python train.py --n_layer=9 --d_model=96 --n_head=3 --n_kv_head=1 --head_dim=32 --d_mlp=384 --vocab_size=562 --activation="swiglu" --norm="rmsnorm" --norm_place="pre" --norm_eps=1e-05 --positions="learned+rope" --rope_base=10000.0 --rope_fraction=0.75 --qk_norm=true --attn_scale=0.177 --bias="none" --tie_embeddings=false --parallel_block=false --init="uniform" --init_std_qkv=0.0555 --init_std_o=0.0 --init_std_up=0.0555 --init_std_down=0.0 --optimizer="muon_variant" --lr=0.0079 --lr_mult_o=1.08 --beta1=0.95 --lr_head=0.00728 --warmup_steps=118 --schedule="wsd" --decay_fraction=0.805 --decay_shape="linear" --final_lr_fraction=0.0 --batch_tokens=[8192, 16384, 32768] --seq_len=512 --doc_mask=true --train_tokens=87560000 --steps=5562 --dataset="wikipedia_en"
Each number is 128 + 32 x the weight over the matrix's rms, rounded and kept within 0 to 255. Layers, rows and columns count from 0. Numbers have three digits each.

# layer 6 attention query, 96x96, rms 0.147, rows 0-95, columns 32-63
117107128119144119127121131127123125112112137134124146132153133135114136125129144132120126134127
115112155114136146180125113160124121109138126141159141147160106159130124056160133146082113120105
157150118129111123131129134117171130161136156140100127134105135142163110093159143125125118105123
131136093130093101092104188126127137133108162082127122155166129142154128118138115133151127122121
164112174124090102137125109120203179148108163123130176155101205086128156182218121088155137108173
132147141156103088091161123140096096123069132084173108182164096114113147070111189133190116096159
132195141128100111101095107117173126076083116138080092141157154155129141086157125107159104107149
152133099060150166142116167130149180185128181114150132074061131152107104129127113129124136161106
158075137098121128167167086128153097122183158064134152150144117145168097177241122214128180136170
073147184220163134117040141096074132096186136117184112208145173124135107215120139122126139154115
115137172237153148130100119147130129202212131127058104091132026038151203151084115034157141145210
063135120081183090128157149104088124077133147095133137119182140096214098228150163170125121094160
126134158120139124097115131125115134123125127128136117108131114127115142119137116119127122120131
125174147137099120159153123130103146161109087096175126166117129167071128170130114170099100175129
137132151150135145220156083147168139128124117162145152160125160152128134100116116160108140171091
145115120136146122140124064116157096119138120109102140132067128165139139151124128117133149123148
112150159155092150141083126139152118213115139131099123179109169092079060116159125114134167110134
151103073157144111073121136108125147120140117143094117100094100124173127146156166139143167105165
124121130112130134140169103134102122108069120132162137165150118143111156124122119138119107158115
124103211090138125166099116092154143115211193092106133118116170076073181100080101107127145084129
120150150106199125149248126070032176122190149151077125092219169215156136021081048255055071065202
113184177166166097170167116106159140149143136137136087128098112159180079095089133187044162137149
139147102138189153182125110136127125168120152072072114122121161114113120105108088112171106152092
042148124105062141110157070094111101136118040163156130109148120155085121106069171161094094128188
114123108047222093134075132121255107132138178128157116109141131121171134116079072117140149173147
160180139112112150216083144116119134129164140134160139137108103104121107145137151160207105091143
110173109162098148188155144108139133191153212116145100027102130138159060094144147157147163127032
152179070176096063145121091111177168155132137182175106148131104072131140104134121098101123045218
156143205193191047101033228166177153109098131103161093162092155050139137085110090093170183135133
128106101122070099155147187188105108169193197151095128053088174104195092100152187071164133099123
130216148193131135098198159103154165164192190124115079084092120091119087135158184080095088063095
096130068140131077058130191113063122115140143220142070153215093209161099135127171190141129163168
080105134122147175163152153158118141090127057183138140131166082181153141110099109186097102121115
112127102087175120113107124143071116084099121129145151126183044160118127154154129153077125151111
145145108137083116097110118112129119133122137118115146107098128108132151137123144108154113128137
108098105156131098100116164128088107108143113083134141131129128081124113114121108125130134107120
112093140171103129171164157100089132137142101176133120153167109146146139177158114149129078098187
125210109193101119132110138106125108109144106157126143100096132150158131074192101106132113142115
125122139136110107106125107109144120120136117176107121129123111097160142127117140105140143119133
145191109105143112103174157130143162134087145095102102082087171135125085157132105152172152171111
149100106123135079081160195183102085110134108092133134103128128107107172146106190171105142156133
136114131136207116144176160078184127110140089066208142067147100155122145108139153125150079126130
125127166152074138118203119159143117181105108102081090120134180176144126169106124118110159134182
147096149138103173185118155153130105116106109085110107138143194133079102094121094211119106148139
071098124098166159136136141145083136108121081150135127131161098151140103114164088194092095142132
098149149107139125109147097173107153092135070175109137091162072159163187141188144172111120106135
131142132125143136108129109128112146084121134118115119147150115132124130111124121118124133112126
144168137137103126120118117073137100150129139116132110113093129121120086117128121139123141127133
143148122133096149124092111114136132122127157135094155121123136121126130120129102121162111106157
130146143139098121091142099129133121123176119122125119113081139114111112139121160104145120149149
106123171117126143163128141134116114101127125142136128149138116148137121113121121128127110141121
092092105153137066130107116120131131152074191098212095035142150147102171127112102144111155173076
072161152046086200159133085127107075147142105021110161193045127069056059156131107202241074213110
125101118137175127162108097128124136149102154161176183178161144131118131091116103127160191167106
116091132143158158113062151084158150102148112149132094124086169122111104174108133177113143070109
134050132100115147055126070131116096152046156106103046092101197109104165115104170201174130149093
127154105109120189146084072129134079137135137149122134180125121165177099073119142037118123129108
119122102148058093117147128155135088157090142135127114124151114094148111101191115151119059112122
140087089111084046113126142109117167081108185097080101140168107145157116175183088070127098035051
130074148150138102165155079124135124128103112186152123161143121120167096132103081096115125113128
130154169105064139139182142119148101066107103133199092088103123113120181201138139111154109188181
099173119136119149082098129082195114144103095134146107084091099181124163148115145065106095158211
098160100109162134134118096095148077144113141203153096128096105175102160094163123124127116123071
112141118107087132158091119094109154100051137065154120142148204097104143191144147124136139153123
104132123082121150121124120158090108134102112126124130068104122124119100163110136166128140146097
131129126134139128122156119125104098111127112142135135093129154133141135118114105159119160132137
151127130159112140114119109086159131150137148163093124110102179124148121102099137126171142140153
148108111137093130070048175126118145150148141068139098119105126114169088141113118107164137089172
098129137142150088169134117063115091136190172106076136072145107106125127117153116140168144055100
117101067140093100108039090108115038130097138162137130097126094075125124153100129099149194108139
146170132126080107110139076155181124128137168145129134129110121094120124133094133083182127109177
125104137126157152117148134120080121120103115123119101098156137129098120090138111118083128131063
063079105108160162104116176113115127095111115140109166098140144116140078089157124099147089137100
161173106134089170077180112166151182174135159161113074091105141115142151185140127066139157174167
117116104131150149082091142128126115092103134083182073070165079187151129144084163129100140167110
151153129162120130126075105104059149122117105125101135106187095118144091143154116153084116076171
138136068141088152122169060139173155151161111123081103079071109108141147119131083153164156114085
125115162143152169123165070149155147095118119130142126118109103150166161176063111114142158159159
165145137133144139184192050127183125159154129133145161190096084126092202074114119110105153139129
120124100174166132131148155084167128162137143114144132168091097150127173090122161128144134130091
117149128101098139110099125110124120116128126150099112142123166123102173079153126145141188133139
183158141151111143080096126128131114150129125149096108128148133145160128145106120120147129101197
114090141142169160176150125141122156097142122113155145113149103151135137149146151147116123152087
133156134076134152137124132115066135087074077130125075116150109145117116150084124113082129158135
005000154135126089067168131102000071083096085032159199078127145165086119126154146103114232246144
068066108118124106070095087119099108095120160125149133129123102205179187120098211149132141107101
134135147102125098146113151150137135077085123126156144152123153125173131172084162121194135167145
094063088141161095087091183184101119131122117140119123098233142144186100180141120136083080127146
164134097156135143183150210134180121131152133153064140063113097172117172162147127143165110080129
132108154150120109134158115129164140159107147129116098139141070130108149148105098110090136164076
136119148112108096108083143125139137118063180079112105126113187103180115112133118127144141089124
122096135096132105120160072109107127132171124167126119136117101096089164089135084126115095101156
064069087113167175041145160113043096152158112094174113063255135160116042239115138108093110255185
116143078095083048126105132095171106145194185134172124135106148013190176083183169117183107106077
184154097113131092147139158164157138138084199167135124129082104106094118158146102147122140119077
147152102104139095143111059136138136151146115083117136159119112161077124089161151087109139115192
# layer 6 attention key, 32x96, rms 0.114, rows 0-31, columns 32-63
141190160105100111097125111115102164108137105146125103112160083109068147064083139150122141140181
097115148067163119137129126150111098113135119073127178064115155122083101150165151149111138158090
164111056162140094092147144064136119172138127141079169172067181085122047133147216101151172098133
156120112155189112121137121097158092158107124110140183151121123153136085153195210117183136127122
150103108145130135072122203124128109116176222122057116096107144088174112175129188082147213115120
119103076115126084122145138089138114150150077189082126143107174154100122133096162117106107143129
094182127129148120140148135103124191092087109162122189161077145085143098105117116115138138117178
093093170153107150130139146174129153115089174130151120145191062171139175152135064119113117071055
134110136086115189112119084164130138141124109132112109159097110173087081147145169128124106104107
140139122128076110143165078145087088145088143104094084170173123077108118060170083112108113163079
177114159131126123060129168101085168098132130122142134129134149100191129102113154137127118100091
083059106131140125129138088159123137172122082145163140141175120147165152103102199106125133135075
050108158094097137180118080189118158109118119116187106147182092129116170153130081163113089136081
114162128136154161191170139131132125097151134174152100079147092180154122118116121129076108123075
157139130153122144081080134098145172148081167168129142135085185123179085100118189152131140157123
121147141167196107125121125127116077176177105107088136137091121114111184166136154110137164137155
171116101136176098117110177054153041118097165156140140105083159148224118180128136084202143126181
136141105172119134112106128050163099166122110114101156152037211073149115117112152112207162158141
093101178052150141173177098239092115142092130054163096111221114155110131059120071166078122151097
150149139149165171147127156120141133137095104175102169152106110104106108137164148120106049152155
135150172119110135126194142085126177143124100134080115130076114076103145134075154105106163160144
152167107098065137142131138114134120107137126162152110053124126103098134182133146145145123102127
163198083109114083100109137116076095136094133139136158118153112156141166164191077134117187135152
097130125107133133160149088160078171045157070144138157170158075151129187116132121129083165159158
111141187136105105107092132153159175146166141112125105190134076113077138105103128140075074090135
122150086139139150121064106146142137091112148053137114148108105150125168153116118117171141073158
081175082121091110119138170126139140173135156130118138143076146112113124114102124142181150174090
070121179088143189113179113099122096092141111125122158151188129113129142095092170123124133138179
139148083125141156122146145155096155144118145117111168111104086218134141126092144128118164104126
130142166145111178093117168124084115135140118111124152146132198148130126147146126114144123141120
138158142148125110081164184116115174137158103082148096136097115128170100184103112116141168164118
152133131114094191107128096104113115175057138117143147129077162150113091091126145154193106090156
# layer 6 attention value, 32x96, rms 0.172, rows 0-31, columns 32-63
183156153168182176082159179128138165128178151119114066127118148131103117114150071106120101094126
110136136073094125098110128141105128122145117141157118137145161105159122148098100124146123120199
130103156137144118121079103093140193107126177164145096115089137126171119100112171125114154083128
175115144118169104131095147137153096128145166124154094130154138210144145140101177114151125197112
093049128132120166170087064151105123096153108064165126104156147112176137087070135180167159154102
141082176087107132136122112061105170112136112164124106114174132147062134128144140063113157095131
172121135164069177138129067159096076135141130143099133165139136178126104133124110130129135181185
126092093148176208114112102103089144196094174139137168117121126139189115125121121083127175162108
104122139136100107216158183157157159184109124137226143153135170122062131116135109118111138146119
067140146092196103103163118090131102123100150152177126148077151122120138134071157148129093152148
120100086138152140118117123111128179151126071123106125079128065092103122156106134103133124152142
148123092140120067136152141101153163203146070191141123151107063141115143110182131130131133163090
096117137109068162093129093176118099144093105131145168127119078128161082153179144095084122096172
169103176143110140120177121129089152103075091189067178137114124098091134149059164133163129137156
112134114110126105201143160159167178172133114071167114085110063111087136108186123113145121185096
068163114180130111128134108115108125079145103146137143176138110109153154139152100089143064118043
128159096134163141153134125135152128152079113115109143176096118114123096189175125127165101165093
114108120125089140126048100078079170188112119153116146059136124197134178093140180144110115151105
086081107116061116103096113116107104103106137126153135150147088139134166104091119127164177080095
046146096138067104151160125103087107155136111104103189156146137116067124186091105144145130075106
182107135160084096094126163171135077110094139067095209123126114160146117114175102136093136153098
100115143119110080155189159096195105135107188173128158107119143130158151159149154207102096115182
082132149134142120181083111153085070196070163113106049106146072163189110164115129133138095137093
147148186128109160176144084094170084171124106138158140148160155115105127060144142095146156115112
171129125093124085167111077168118176160128069113122116139127152130099181113082121160123103141194
179131124132090118154134105097115103087137044130192105134126117132074131172126093180102155141144
126087089146147152153094149121156113094169129155108136065157144155142054113119157130170127076167
099118140090160141109099195144137131136228195062098166171166120170160120151120153136177153143159
173115109142125125075203117134089165091158079091159137130133102162099108100090110153155105078145
082165091126125116155089122167129105133158107127145158105142092100082161170144112144069141150142
120185139130145173109109159112154122062036108051164111125114111096103144099137192201198142091160
134171173154134117126080181133105174127115195127127176146135135093127093145128082093151114116130
# layer 6 attention output (transposed), 96x96, rms 0.156, rows 0-95, columns 32-63
150149123145117082082152120136113110129114155142140146091081184145124081108122204135125157050148
115104122150125084167147196119149169184134164167150127149091159141073101123166157086129125109100
105121120087093108175131135139098104163121120149103149147153142140187127157145143121101137145185
170109110148153103100141076077111145141145144144140099185164146114103154140126162135135106098156
142131124126143120169128090098144155123156187163131093122155123147125138105114172108086130074096
109127111114111116137138206184115108148061159114154121150156144117174148110067154097098147205123
102126168132111124195100084165180112166127166126073173111140128140150157045124122094122147122173
170154102138122126101142163145153118168147134077184109165170093097134115192131148119115156052108
171097135150121139114153185105101152087105143096141154101114168096139111180129122122113135151161
131119114149145167124110186166122136127069166118103106150111150159130093154119134146168153224082
105168133120176151136111155166140140152130166117078174118072107161164098083094141093111132161096
133165179138091129091132107141101153120116149145117141067085128121088140125174148128096149131151
115133147081106101151193098195132153145124162099115112109113119114111121135141095101156123102161
128150096144161146128148139040114099109080179112146129135129129123145129140148084139126112145139
073161130113113093108160192171129148164162111130123078095160075143071150139117113126123092087166
207123120160142149118161121089160110067201164163082105158138163094060118158136070155180100099161
121147121130129152150085184118106158163092118135143083197190152113103098103133100160112112140148
132138095083105081143139044110155137161154064153083164139071081170097154124134130134028168104153
161149167094176139135119140100153141142119151099151141185163131132060098176096120138166144118126
162108140082130175155122139093059115081160107162160147119104071111095135094041105169146150142098
112154094118108117134134076128113151166122104115096099097127117124110129168131112103157116186130
135134083110127104098090122180170206164141115161126133107121112104169138151124118152121107110108
177097093118089053113131117106138108159152132153135104091139084082122109166096093135135158096182
115139138149156129153111122117133111124111120110142145141122110139175049128156167147144153176115
158115128114086130165134126127133103137098178112142105082177155080157106142096148115102123136145
140159132132091158148163124085121118151150139107087117103101112111090114118130120115133122111118
147140180166167200199125119144105099094102103114133194111123111122153130102114138171217076136182
114122104145116085114117133062146118036074123124094139107193104135129085129122093179100100108111
182111105098129121140168108120169076140172172093128163154086092097109098115087114070111126089135
113086119117102169102161131168185120127140111130139105170089139055151125121167125135135119093160
091138161116153198114141088109100128049116153112148161141081148135070128107116075149149100119108
142165141164121176132099103103114132067203114107170063101153107057130124122105154157151100078104
109133109135062127157156172149167159153126202148119149169108172126133165112104142001167124075103
117169118159142158153136113103112112138137085178132089101109150155135146146124135134111112115152
143189101160109100072091148106152193154142084083162080123125139129130110155092155139201136119000
080085182175117069080059164088107156104124108126093126050199130133134164142145111205085093113122
158153140072176164123105051147098135137123141127163180127129125141100122169047151129134132102127
112099224141133097130189118143119062191124152095111174145127158175118143188151182114125198063161
149127133122108144158114177163119106074070106172129124145127147108133104021105100102091100126119
099099140161105108117164156098127113135108145095179111086139138142182097160127150125169104136128
146081160142140156117156205125143118075101196148092072134122145127146103165130134140129150125113
123143143110116140096083161211114152127105121072176150202164097130180112089144108096089085118101
119114073115117163109159160107110177111192115134118128082098151162118168082135160105066158077109
126177085118159135135116120103094082194136084104134208145100018179109176153099109045102145116117
138125127079106171139130133166077130179184084120131071191078140119106105158164086130126099110141
194120098172150155177132124082153093128153038116127131131103088118119151145127096141088147115100
072130136157121184054165088128133158156110165106128114080060140147157164159180145137097157161101
174092122132133136117171123120156042068065115081184157100056138167190106124153168117083169139098
156182144100127230108141129158094082192144146110101119115070175138099188183132062112112125185182
160123110101126044145144140146159141148156157125095161058056073140164119152161135131102196121146
144166063157135128110173121116104120172079190191083067049163115156142153161124163172168155168186
097160114146143115142173119146137111151106130143116179056025050122144147106155099138149157151128
145140094124144109139097177140134191125133122111116137080146136118151158083094164093151109107124
138133118085142112116093145164156122139097114065122129140128101128151060117145193094105170109033
205085109113152188140102133076170137103134176179151193172094117096152154131145139186153145177118
185150146132096182141222072158169154185197151121121134233154167112140142207119179117148142120174
157177089076153126147110113112160155086131132122125147208149178138076103129054070099083106160086
079041116127112119113098104077106156057161115184137135070129130151097124083164117109141122110088
108204136097084142190091190037108136108147160081145153123121136120095171095099160115129139148109
047161159121165117043114160118093111122086167111180191073073120156120074098132209113118131115162
075122150163146067080095128066101151104128126096115092163190130120122113129122130116155103114147
111135181151089154160183073137104116104148089142104075105140141118116128110154154156077112086108
146169177117152216130157126155152206147206129164144093204123154130092108133102079163161080101114
206127116206158109104178126238156071115109110074148151172122155125153142132136164181140164118128
146143081130153103112116199136093176079117178070149101074084129090138113165161108123107130114128
108123101086162109109038191106071112127127121150121128114145136124129082131130146150096116072160
134107132100155172157090128118085130136168136150134132134134136092130133148057123124102144098081
187146153131097114142136092144140156062142093104126098098140104138119174114082117140102147105142
108131158100171177158124084118174136159156115119084171108134142161143155070132189110099174189109
141105110139138111132132161111159125193126190123114124171178178140140125122152126120149145133111
132135159097113144170151072124161102073100130140133176127139099145133122067122157148140125171155
127076178099131247153153164162156176123140093120108148114094178141124141099071118160110159185107
150149150133130119137110170141116120218135148136099154093071128129107142120168118107138114157140
113097170124134166181107108146131101118077099083184141134088133085166163104082182139115169168096
102103143104114051165132065094109099159171107108125123153145152119061132123129110131124100103128
147107141130132107140194077132185113145167102145050100097141126145106158124157063145092135119101
156130139115131169120161120118174086123114105112087217106152109116128136073116123137148151114104
178120115096147118099167157171137146153090140136131127150109101156108057164073117150190117172110
133155131089100122090114170162098195120111215135130106095109056088153159156161091117142131165146
104114163166126145140149099120118083146133060136151119123117133092096156139151134125128145090100
112090138127111138190127051127139115078164058165129130082129103129113108124100137112108135062171
110163178083078144177138073160121161137140093139094125150078145123142108074164188142112122123133
133146136116125128145100072101182108140136133148149110089113090107133173134167151143152159109156
130123074140121175089098129128074067196126117129184075084146101101135160154104073123148163134090
148135155137133138079220118183143151121113053102118115129141111130107132126124124151147146166119
095087125132105082131115080123143139104126117163195101083095123158180092169100070208144171096106
177093100097119179151034104075090079082114139125166127099105095128173141130010154137130088158157
126096159137107124127135121141099118150105188105132088152112108096101148102114087177144109132139
138143129098151058133066154154104141210120170133090134153168112107125137171180114100153140107134
132139134189085123123158172117114175132188133109047106135125148124096121129174024091130109085115
124087092104098129077133094170151139206121188157119139087153164187171087118129103173116150205085
116136095087101125112106147152067113132139146113140114089160050114137091130112124129185122105204
168144127199147081152220080116109137104212090137132102135086088115101143114185147133100162065095
147152184133098080060150081129130115156175148102115113182108071096057132158195102087152126137170
119116171104126133103132132106134165131129091112110132172078112148164169159123113132127104113148
119082102095107134083131099134094198122133102143146103143136104148171068127094107129136160119097
# layer 6 MLP gate, 384x96, rms 0.172, rows 0-51, columns 32-63
141101128140117130183113212159103135158101103095140096140169156113141207162132179116130108080153
124136121117078130088131099184185113161088047200077108156134096140091147133142131071158203109118
198119162137075141128184143158059157105130101147162174101102108076143106132154148089099154154183
112148099072085126139066162094168158167125109158161118145130175131121135155157145110169108146133
165133104128090100137117172068148116158141145112164136109153162120147159111132134060096117136118
127119128152123098118120122161063163164145106088084188096080145154116153163106128156161151200136
072050118172108118109114081052130090175121115135127118097194128078124084176139138066187127105173
131093102237105069084151124114124109117107122060125117103173124120219228103136167150121136158127
150137086088130134098112129094105171153144145168099076134155065118104160104150125102118150101101
137095081066066118069146079123114142139082154187129126182101120114096141148124159127190164122146
129116120143067167098154135186140104181130108161210151160162118165125099113100122128153168119110
146110120074143156173108135181099103130189119121138130109026085139141120132109136116195105106114
136106091160150104113078181110193189089165155107149082161104165130160181106129195094150130151096
094096093105124132080105098122117106080130138150136140152133092119132140163160096093121173125152
074085109142144129110108129148163120155119160133177102086132090145086150147142143146156140141169
062153113102123114093112182119124080110097217133115146160082104122114150097146160100134138143152
108099067125128132099138143123148086178130150138135161131152170155135076152112156142122115145176
077176166124130092156089152092140100173116101140184127078116156095069105136153145099078099126163
156137070160160050102170109128142113142125133180082083086165155128081152138156147067093099107175
121129101198100106072095137086150142115074077157110091117156148091103140131156141150127152133121
087146086183107088117155095052075065106171093189159121141188152094151169128151097095188140162131
133112143191156117103056171152167132140071131076081120074138139064150140129178134144183140161156
160156137162158096069170125103120159138132141068113136189141144144133071098176131149143121099132
114170037137121076122103115097159147090159116163066151169102148083098099184148154102144120165133
105157123128098107159136129120150082145145108139145106121158132124113110159117148215146086167120
115079060132142146136132096135157083149097118114128117115139139069121162078150159153178071158091
092150146148149128132132117156125134169166106030141092115138158087106151152118084124143136112122
126152137171170119117114153075070086110138192158155108121105130129133155162105116120118126150101
134050179168138090120129141118148093147120110153125110070160163117143114126133145113131155140175
179131097154135112121117208108169105115095148121127175085163141118120100061093159125129157165132
138155128127168097133095166033100125120110163126080111211143109113163116155158122148128128061098
108124146079144125088199130108188148130138103107192091105077114123092170083107141136149179154066
138147168175139124138113129100122164189143069114072105127144168164139100113138091142117121121135
104164138126136093110130143130117087170089133116108147159131140161090143129082142144149121114077
125105127179111087195174168145128152144141129132060188108053140097097136116119086102140107102197
119085081106159107094124095112178151150202171159112169206136091122129105187152096130152148143150
172153076076116116124102064144128062156140161139120114123081109139137095069125131153154199063158
106071108103129130066136118116178171167160171107112141132168140084180079099114095152124136137112
080106089189098144133144058144112147146138145103166106186132126110086074133159090119118114138132
122156096126157120114137136123134126118091135161109072127147143144143122113112160185083119182132
133159118154115135116072155102109059182123142070153091147091130106134161104180165072160130097108
127136122170154121113080145221167144155149122128223077181108193115086194147127160094192174142142
116125157195166151100105155171182188190144122152113125172147187067165127124091103110135075123114
187093159158029118091150103081126055143125103113104102098148089161113066152173154165131174128183
125035123093083101107166032153201166102112122193138100115119141147150153116153081140096128103175
093114107137163146150155148044156135184119114121181130109095107081115144092134120060115145157110
090139141154146049119120172125143044096124090120097132121078144110164150156101136138138060135102
132166091163114120082183118142160131076103065145135115152185155111095177109172092076186143137137
144130149151093096146099111105125133100116148109128119184063136157119137117112137132140180047157
109161182125170057168154228164140117098173121158137114085123173170142126170067184089154087122182
128151215116178161126083132078116104123167085155110088158130133080144108167148178139162117104113
174156116151107160120123145135100154124179119121171131150123147160165067098156193138144140167126
# layer 6 MLP up, 384x96, rms 0.182, rows 0-51, columns 32-63
111125145082109112100133111134087085138165148189075059083184134064091094137111127175155050122139
097125108199103127105139106145126115110092123130134156164188146165082155143166123134141093100141
186046104112077080148134124111104175129060122129167121132178109110090149149117168139099112128140
110186105111140115142163159102117113173117121120131121149165194131123151141138181146116152142141
099118111140129163141170128117181113164152099118113092115162108108083123134118105140125149142141
142132135110147142150159089077138123129073105178151127125125189140166093099167148138183086144144
159139141071135118137123085080196125175150079095147158167125126181182136116104127142047113109092
116139149102093197121107116122091140154145174197161105118127171131121113152117108112101108076084
196133157093172141072108083061142137107075114134105077090131129121132148095145149101084146164130
074166177132181141173119108115132123111147165110066095162125117128122091148162175109088142151115
152115074123132186165099178151086137115122108137170139134101103178134143094038127079115116131133
152106172121105153148137101120138155091175192167121049071124093149206132183077135169153126112137
071164180108129151138141113121147091156101163153142085159177076107060143213090173151157207154171
147059086176139132132090140164110172141132122135120152082146152123180058127103189137144118072123
187170139113163109146166130111085116119115137153147118155089171130111060161156128185132086128076
137092117118135130163092147095084189153169157113032103158171112096102137053151153136131150169125
131116126098164131068154165141152098144144138120117133174114076160153157151128079150109103129093
139111117107081096147147120112111130148078148167160146063132155082116116150127167109087120147133
115112137135121164150125149192133138146151150123105159136125103149095210062194184114200059124175
089143122115049154140141144128097104174136082144108193103165146125162170180098113125117065075132
083116102106057100128116126163156161180096167071172143111108140192100075098144119061137098141148
054160106152120140134131126149170115124097199151086149150086197146101135092106169152126137098122
097116137093138148145144141102061135091152128123123100095103111148150081157100177168086154117150
119131086123128095149190120136109108145133118129077137109077141130122133080138161097089109121084
104108129111125092133136146133126117189157088156156140157103086121153125194089126117079153128131
090145140159131092140131144171119161154129088102152132168142107121129128097208075154146111125105
102100144143122178125132181128130144127139110116132122104165117131154170128039115187146192139170
127096109114078157124144153138179146111109136147046134115163147134140092091082123109087083117154
105137086084106121135099123088149152113173088119131124082123050117154112137128089142122139143113
106098135107134114149160134106126151150120133114064095112127109195095156151155131098162136132167
134118117144134128129134089172130169145174144127132139116123120089112151131102147113115072097091
144120152162131100184158086120121137173121128076037139129135132124063125180133066135106101126097
135157105134088108181088097075141171137185107147157087120084158161093092113141117108140140057141
156122105106136089155123139183088091139147121121114128171090112109121086139115115139136188133109
089057158171113114205147162092135183130131124124096171103106135087139138122133133102156102121156
115135133164117170123095108104096118191158100129127189129101128080173095102117154130105139137116
084137072121069093136167125104079032164122090081080113123105120171130100123114082108107144155144
106198123105133131152086121210161080120115134097156157126059161119127150123144065152136100071110
160164154134185120114113161093059088126137124106095072151109163176163076145195137128146195153160
127114158090080136166103134117068145179133134034122123171112129163135153141143122079141131122153
126099131098129146114161155092071129107148133104166119101134106126106104111085094080194169061141
219171134162201080189190126082137035125198157148098131140073125159039127108155090154091047144156
133064106165101153101122163150165115190113087170143196183122157093133135174159161055086089154051
042165128216106083118113128169160096106064159120181152093087127107155139142118115170107136213123
095138083182076136142088143131080109145158156145123175113113118192144187186132167157127178132176
141119130136140153136135104041135085126111098129139177126112126146126153157136204130124150112110
143137108220146033091119087123049165113119101161123179136107164145130128141105095124126114163134
188108152196137139158149158149170107119151168092161162167162098135154133139209164141131110100100
110129131170105126144138226093120082100131191074109152111129164148166095156142142144072099109158
185139138138131134120121150111115161128193130092174131079069134064126125131101132144049136173089
139066066107163101151132173172113156124144153124101117118107120091074185122105137123112155170111
162127157181128109140145139168142149073170163100118135107110034100158141136129135128158078144107
# layer 6 MLP down (transposed), 384x96, rms 0.042, rows 0-50, columns 32-63
127087116114162067101115184105167159123148119098076097129108096167112132103096090073106196144161
107115078147163170142115149172102154146117133025112148167081078114136107105100108152116097145126
100151129113114181170140104146171078131155120141087093175134151132148161109109146097140125053106
108124185200133136127117144125134108163126118131156156148151081142200118134151171139079141154116
131092143142173111071138104137129097116086170125112149098136053101123048144132123170079082078113
154158090136116086168125170120152132130120094140181114101103094134074144181143051139068144117147
166121166157171120145144141047080156082117105106176152099198131136135143102141149128211080085122
097099092133123171059117128170163178148175124127120136149067083172149100111081106110129129102147
089166164099127158120119081151144115157136172101112210099116158069123129138084138176159150126111
151126121180120157138147096101142151119130105187148136107123130118144107040124159178154108121146
100142115109106112141100158146114134122167118107117173108186113188130132121168127152133109067066
135117135105176105150110045102119162093094164044122141132135080167129155082183158124138115132133
121119132117120163169067099177164196126205094157152117183093169103128069080135224144122121135080
077199092155140136137131127077081097123132076161117178106144140163107131168140157150113129111130
133165194150177147138116071129168133048130072110159102124078101135101161137109156171124191147136
106151156143110181044150108114100128202121123089112127121173131161170107134068128141133108115087
123179112120104114142155123092146058131162093111124124066091176106094190100141156149112085102154
094087121082087138136141130150132201152104167083145126142103140153125171155121129149107057062105
059156087110116116199153118173094142171150131077185145038119154159142068182150121130115136124138
202115056105117206098163132123115166124171173063153147151138118164147119140165085135093177150184
168141125107105139137101147144170138111120133137062098146168124115161147072184096146092088179130
147117106079057129071112125123155135099149153135090090154143121116079130087125121113129164199132
093121097123149073146080115078139151122096035173143163192143160140154125195169077116137102080127
149122094133097156143143201119100092162146120118126120164096112151205208147148165131123114153107
130114097109144103122068149136103192098120108089089113165161135128133102097148168103185115111162
141112078122128106130142076078085110078145184094158115144103181162107050173086163095179126120126
153080154093113158155119123147181147125112145142075135130097127166106123079090151178092157122103
116153162120207181085105087119150118140188122113163107153080131078096092138147154104181155130112
143137117197158198141098170168101064130114117144111151153135175164070140135152094106100142077150
114109114126059103125143104134068135093114108102146100118105075165153067144074130178153110172138
142138142106116173126082110146162205150124125131171171149087036155094129168140131130110113126131
151142078147151120125134118114091020145140175140122136170125103100159159111133121157135133102083
131134089157102115109172076142151157113092112096161136160066091086107108145147073180104179135120
146102163136075180128131169157153140098136075132116135137134093088175137159167180144127092125093
115135132125202141116103134151081126181131152127164142128137138145074089113080172092141126081148
188096121111200096143167146125117137138150135167163185113144130147149149123149139150098121143039
134145149149183179115102145155116100135137142098120145127180118108141187154124155118122142135161
167153209174083101165126117168039174109185113054161085216102160168137185124111113150107135123180
162081102129099147109177142184156170126119121145099143130185140139030146108058109171131076102124
113202073138134159102109128075067058116171106131112124095111191079131132127121099182124165089146
150139130125123086142085084191094112188124091172144134119129101108131081160193144143143142125135
146174180188152162201153086134142095108155119120104127076115102102118135108082101197032127083153
079197158176180157157098127115119112111125173163108116065173118104146159105140202157123159105128
180099106113090163189200123114128136108126147134130142120094122109114088114113126069159119074146
151114129134132127187133176170131158077151149145140141124142123147123133091127141141070122123095
126090134142112152107132183156120153165151164116129094148131175169168134154196085126160114156079
088087108109144206119172185102192141123164215084116062128118145102145167126123139122085136113071
123075087147086163153133078105140133186102172149104105085097114058093134119135114144073156077143
155144148044100115171125201197157133140144170160105102110094085129112115150132127121129110077091
080086122102189085162171108110140155078148152112143059118113109126108183125116226078163157155142
153175160115141166102101162152106149107139113144147114147112156138132133096127152142102138071112